Part of a small language model's weights: rotary positions.
Each number is 200 + 40 x the weight over its row's rms, rounded and kept within 0 to 999. Layers, rows and columns count from 0. The size before them is the row's rms in percent of the matrix's.

# up: layer 4 MLP up, 1024x256, rms 0.0444, rows 621-626, columns 0-255
# down: layer 4 MLP down (transposed), 1024x256, rms 0.0444, rows 621-626, columns 0-255
up621,116,207,192,218,219,285,186,231,229,225,128,188,213,228,217,202,252,201,207,221,166,161,193,253,233,135,244,263,237,230,259,213,206,252,196,253,229,185,136,147,219,138,217,193,256,231,185,210,192,243,232,124,302,218,178,187,251,192,228,184,210,222,228,156,111,231,156,132,137,166,214,121,200,181,204,190,134,245,152,171,248,227,174,209,232,269,163,256,200,266,189,207,153,241,101,208,201,143,148,172,176,207,258,215,203,156,186,213,206,137,298,216,114,245,208,228,219,193,123,280,268,142,174,157,228,152,285,172,241,207,242,166,197,269,185,231,251,182,226,209,215,187,248,218,167,190,197,205,165,231,213,139,153,156,247,188,144,197,195,173,231,245,213,151,188,148,163,228,192,162,217,129,232,180,190,166,232,194,185,155,259,240,164,174,178,226,208,188,259,201,280,236,221,279,252,153,251,150,113,153,174,166,180,212,236,274,166,217,177,224,193,154,176,168,192,223,191,172,155,264,256,163,197,174,218,142,182,128,181,179,167,186,186,172,266,215,147,198,171,191,154,231,236,216,161,211,171,213,268,255,172,250,260,198,209,180,216
down621,114,179,277,127,252,154,174,159,178,219,167,216,223,258,137,235,190,156,198,215,183,203,228,128,194,251,294,170,219,223,190,196,208,194,228,226,168,194,275,174,157,187,213,258,142,194,208,233,257,270,198,153,177,216,189,164,153,222,145,230,234,163,245,197,170,217,253,160,190,220,222,155,189,161,167,208,185,250,179,277,250,192,168,205,183,210,150,179,171,199,162,183,159,224,225,207,208,208,236,182,232,187,203,121,209,223,146,246,180,114,196,146,138,234,182,237,192,211,193,254,133,231,196,237,226,115,314,223,241,179,206,221,197,226,171,192,234,130,234,201,249,198,220,244,194,150,182,154,230,150,268,198,118,280,203,199,249,141,173,226,153,182,191,221,218,209,212,191,215,201,237,207,179,77,309,183,191,129,196,148,219,201,189,177,251,200,218,219,237,189,253,183,237,256,264,205,221,146,207,230,147,131,152,238,207,203,226,267,207,191,202,182,149,233,201,206,251,236,182,226,164,251,237,211,179,189,120,177,148,184,212,106,159,205,288,190,152,147,204,204,188,197,245,235,190,236,195,281,223,279,203,168,240,139,255,190,315
up622,096,179,180,153,157,197,194,201,207,162,192,260,172,218,194,146,257,243,159,161,255,177,332,184,219,169,151,132,174,240,245,275,163,242,239,132,214,217,214,155,171,197,182,134,240,228,215,234,191,140,124,271,214,175,258,154,158,205,243,183,263,141,250,206,196,206,198,153,93,224,271,188,186,186,161,151,228,219,234,191,224,194,132,223,144,206,176,149,197,284,229,276,244,130,198,205,205,203,153,218,288,160,243,199,259,253,213,258,148,206,250,214,177,260,143,228,134,245,197,210,296,248,173,148,195,179,249,195,186,215,247,226,190,190,197,231,242,127,111,187,187,205,188,241,195,164,248,170,218,224,249,159,192,186,214,200,178,218,189,281,249,177,208,181,228,180,214,235,209,195,228,154,236,253,173,144,191,130,203,231,194,173,260,288,135,210,237,202,241,129,188,164,145,181,151,214,190,292,163,204,216,179,273,145,231,146,257,201,276,218,202,206,200,193,216,225,207,176,199,214,175,211,160,199,200,204,247,246,210,228,171,214,162,206,156,133,215,234,242,244,169,231,194,195,266,253,184,215,191,168,250,194,241,201,129,196,242
down622,099,204,210,199,262,201,209,153,223,134,275,154,193,189,298,150,199,229,218,173,244,209,232,213,182,224,155,208,186,209,183,262,246,119,219,204,162,147,168,182,187,153,206,251,210,148,287,225,173,92,194,216,201,172,218,160,220,185,216,221,170,179,181,178,149,233,242,199,255,202,306,212,148,210,195,195,219,215,243,205,248,149,244,172,208,249,280,183,228,232,122,242,159,179,270,137,154,150,146,244,228,227,138,167,162,187,165,240,183,195,219,204,214,216,299,204,201,151,204,228,237,191,216,246,212,178,191,188,256,269,213,237,221,237,126,155,158,169,196,183,188,198,239,300,203,224,187,171,250,263,248,248,209,203,222,218,176,201,217,237,235,172,247,213,189,192,195,219,169,202,164,195,205,174,239,191,245,170,206,200,203,110,149,190,217,143,156,147,196,128,120,193,84,230,184,242,164,209,191,173,185,238,192,177,205,247,175,245,280,198,142,187,151,242,145,171,123,181,220,216,275,221,178,166,206,211,174,184,219,273,226,222,134,157,239,135,99,137,250,251,174,195,208,171,176,219,144,148,179,148,152,122,221,169,164,237,177
up623,094,183,176,207,289,183,188,193,238,227,235,243,240,221,230,223,168,192,231,220,193,191,173,251,215,214,151,199,253,226,148,223,286,223,255,231,202,177,172,250,164,203,193,199,199,208,173,244,172,263,167,193,167,218,226,151,199,216,143,283,201,218,111,237,172,150,186,200,191,166,124,178,222,156,221,224,158,231,238,243,161,167,174,91,138,286,238,149,201,143,193,181,285,232,192,140,219,234,162,266,165,219,210,206,311,219,181,219,203,216,243,201,152,179,202,234,256,281,221,197,184,153,154,217,222,234,196,221,151,215,209,221,246,179,149,275,158,227,197,211,202,233,235,251,194,171,139,172,171,190,246,177,207,201,198,195,226,229,121,153,254,211,180,165,194,198,271,220,228,119,185,185,223,205,198,182,185,149,220,198,185,288,228,198,202,166,179,162,206,184,172,209,258,210,176,212,209,172,222,208,150,200,184,248,208,258,234,140,203,243,201,93,238,242,213,195,97,223,200,271,143,186,221,167,136,264,279,163,218,210,239,135,155,192,215,172,229,237,176,167,209,133,61,230,243,264,161,168,148,273,191,177,203,256,262,180,143
down623,085,227,194,148,165,189,124,160,235,168,184,228,207,226,124,260,240,225,173,201,212,219,166,179,187,187,175,269,174,157,208,251,225,260,142,165,182,177,225,173,166,220,278,253,134,173,225,117,138,252,168,248,202,164,212,146,161,288,247,175,233,222,274,296,230,196,237,185,127,250,195,250,213,201,235,218,245,187,156,130,163,203,125,188,212,238,174,251,217,238,201,200,277,234,176,201,275,167,234,179,149,225,274,192,226,218,171,135,237,172,192,159,279,150,166,244,216,203,195,235,226,215,179,189,192,210,247,186,218,196,196,276,247,101,202,215,222,160,157,180,236,214,230,235,297,215,166,236,173,198,197,182,258,154,260,133,161,136,183,174,236,132,233,199,239,231,213,185,154,206,223,249,256,200,230,138,167,206,232,196,159,248,189,194,181,254,156,215,209,189,165,206,138,165,195,291,117,140,225,203,138,228,203,211,200,166,175,213,235,167,230,183,147,286,255,228,235,82,213,192,180,270,191,254,198,178,162,243,204,227,207,200,208,203,206,203,188,125,241,197,133,198,261,189,194,228,159,204,181,192,158,118,199,223,197,219,166
up624,091,227,227,218,249,159,227,242,157,132,156,150,251,144,198,232,188,253,176,212,209,161,235,261,227,178,184,211,164,164,211,193,156,205,196,155,273,157,243,179,210,234,225,158,187,202,132,238,205,97,211,210,194,241,172,226,206,104,96,235,243,264,223,199,224,170,251,217,226,186,185,204,206,184,178,209,218,199,141,169,163,209,186,211,179,219,215,166,158,99,205,196,200,218,229,228,232,148,200,246,172,217,199,232,147,207,245,172,233,207,109,213,149,243,204,142,230,237,208,240,258,277,224,193,177,193,217,151,204,205,136,216,187,218,257,217,215,207,288,204,234,270,175,276,174,279,247,126,218,215,251,171,106,191,294,250,229,238,189,226,208,221,175,220,149,226,292,218,196,199,245,201,209,189,197,224,221,219,158,180,211,260,202,224,224,201,261,216,177,234,222,196,237,156,244,225,238,135,54,186,244,218,204,154,216,176,234,124,183,141,233,137,159,218,143,174,123,255,296,167,244,181,177,187,249,187,171,211,192,177,133,242,216,195,179,186,276,178,216,261,170,224,229,159,202,247,136,148,237,180,172,195,164,229,260,217,197
down624,085,158,253,152,144,267,214,251,185,191,179,251,126,250,230,224,186,219,173,193,198,237,110,168,233,206,210,228,180,207,165,226,183,163,231,246,278,199,197,188,182,132,266,170,202,232,198,189,245,151,226,235,197,186,204,141,221,147,219,180,201,297,244,201,220,199,240,235,216,168,215,249,199,187,253,178,256,207,167,191,274,193,182,192,211,210,243,220,227,165,170,243,217,101,213,170,223,167,171,220,187,220,240,147,89,179,199,161,286,236,196,174,187,136,87,154,235,122,166,196,153,232,221,186,170,177,162,136,143,206,107,208,184,154,232,221,182,271,240,190,187,151,212,145,196,173,198,204,162,217,234,192,210,228,187,265,168,139,228,242,149,264,211,146,225,149,171,226,215,82,203,222,257,269,219,208,131,192,235,182,238,168,234,182,241,223,235,173,249,188,158,241,244,175,200,215,217,273,190,198,132,245,204,194,210,192,221,203,180,180,148,211,183,189,238,107,202,161,179,236,232,245,225,273,211,237,218,162,242,244,177,215,187,176,168,214,257,289,158,178,129,238,255,155,138,223,170,174,257,196,277,121,157,175,165,181,188
up625,096,162,202,205,150,200,207,162,171,194,198,195,179,130,198,196,204,226,103,184,258,196,217,186,228,213,204,258,226,240,124,237,232,251,151,242,228,203,181,257,185,187,146,192,190,239,248,227,226,205,197,236,247,200,149,154,158,175,196,177,135,170,208,207,194,191,157,140,172,178,188,215,200,207,151,221,200,201,254,150,204,167,169,167,165,196,171,183,219,186,294,136,171,235,218,224,197,256,255,193,180,211,177,112,167,224,234,198,167,183,146,211,211,284,132,104,155,185,195,158,248,239,217,155,197,231,211,156,237,145,214,161,165,148,161,193,149,246,188,201,205,172,195,161,175,213,287,209,96,188,186,203,194,250,197,218,143,169,280,242,195,183,133,239,229,217,257,297,188,239,159,160,198,200,261,210,242,161,218,196,199,260,202,241,216,99,222,197,141,260,155,173,246,180,194,243,311,140,147,180,222,220,178,267,170,200,240,206,126,193,143,156,129,189,262,244,222,187,177,193,257,196,227,203,255,206,158,259,255,270,230,264,211,253,274,247,158,248,183,202,191,197,267,208,110,119,244,161,151,208,170,226,238,206,232,156,178
down625,098,225,214,200,255,213,193,174,240,181,182,199,212,218,202,168,163,226,179,190,168,255,125,247,151,128,143,253,234,172,162,155,190,208,174,216,177,274,247,203,229,148,128,337,148,209,271,193,245,161,186,168,242,152,207,136,274,129,183,191,114,226,191,183,140,147,169,206,222,234,207,121,245,180,255,212,136,236,150,274,216,223,228,186,268,185,141,132,260,232,213,262,178,192,246,217,254,178,239,156,123,261,173,188,175,209,193,164,185,215,195,198,171,273,219,145,202,159,257,175,179,189,196,183,192,200,139,251,185,163,206,164,260,234,199,240,155,179,257,261,190,167,147,128,216,137,218,152,237,117,226,213,217,261,170,200,218,177,203,220,178,200,166,194,222,168,190,257,214,173,142,239,218,152,253,251,220,114,220,156,178,234,162,165,203,171,148,211,213,215,233,239,182,191,271,222,135,251,250,147,159,198,230,133,219,261,242,193,167,218,211,183,150,181,167,167,171,122,185,169,117,241,244,191,188,150,200,182,191,219,198,222,223,162,266,218,171,214,222,178,199,219,251,211,96,184,230,207,254,153,176,186,160,222,238,241,174
up626,102,191,167,205,193,174,261,217,72,176,216,161,104,169,251,137,295,225,223,290,155,216,140,231,114,254,123,202,202,224,140,203,244,204,223,214,179,199,151,200,228,179,249,243,224,204,200,127,182,220,108,198,169,246,231,189,250,141,205,210,179,229,218,136,203,211,211,219,170,196,185,183,267,183,197,157,256,207,242,287,212,219,200,169,196,185,211,166,179,228,230,210,171,188,198,234,231,248,140,260,162,194,218,237,195,225,217,217,250,229,111,125,212,206,121,250,233,171,152,227,146,246,125,210,230,228,222,161,217,231,225,151,137,217,182,161,218,215,179,99,187,135,233,241,108,166,252,255,229,191,197,296,202,195,234,172,194,181,190,174,236,213,249,179,211,273,229,166,189,226,243,225,210,185,124,191,197,260,235,176,142,216,258,207,161,195,152,212,161,201,191,165,168,231,162,176,210,192,173,255,98,150,170,240,210,146,162,196,223,229,185,224,254,185,163,161,140,176,197,216,173,179,200,222,205,167,214,178,201,234,206,201,244,177,207,140,197,240,171,149,186,164,162,143,256,120,202,262,260,234,219,202,168,118,212,129,178
down626,096,240,174,161,194,187,178,135,257,238,214,188,216,238,194,230,83,250,222,131,185,179,205,216,187,153,189,224,282,284,247,120,138,211,219,219,194,190,212,213,190,226,134,261,258,238,264,243,199,116,215,172,151,218,204,122,180,214,145,197,224,195,260,254,203,228,193,202,212,114,230,136,280,196,202,140,207,197,258,234,168,217,204,230,77,197,263,205,198,214,238,156,190,244,233,257,230,173,210,204,247,247,246,181,145,244,138,251,249,277,192,218,191,207,182,166,196,132,180,204,231,157,202,192,135,246,209,185,213,256,168,164,196,185,217,239,180,251,266,213,160,183,136,201,175,221,261,183,226,182,124,265,179,166,209,120,198,185,202,232,214,200,192,125,214,192,210,192,171,192,185,141,200,168,205,236,140,332,235,235,220,134,251,225,152,170,239,269,219,181,204,218,244,176,276,138,166,152,169,207,158,156,183,224,222,167,151,193,189,211,215,272,204,224,232,177,204,206,226,213,202,213,217,143,186,221,260,172,144,201,220,189,226,290,249,122,147,234,201,210,213,236,193,236,124,183,237,236,247,191,164,180,145,172,213,182,200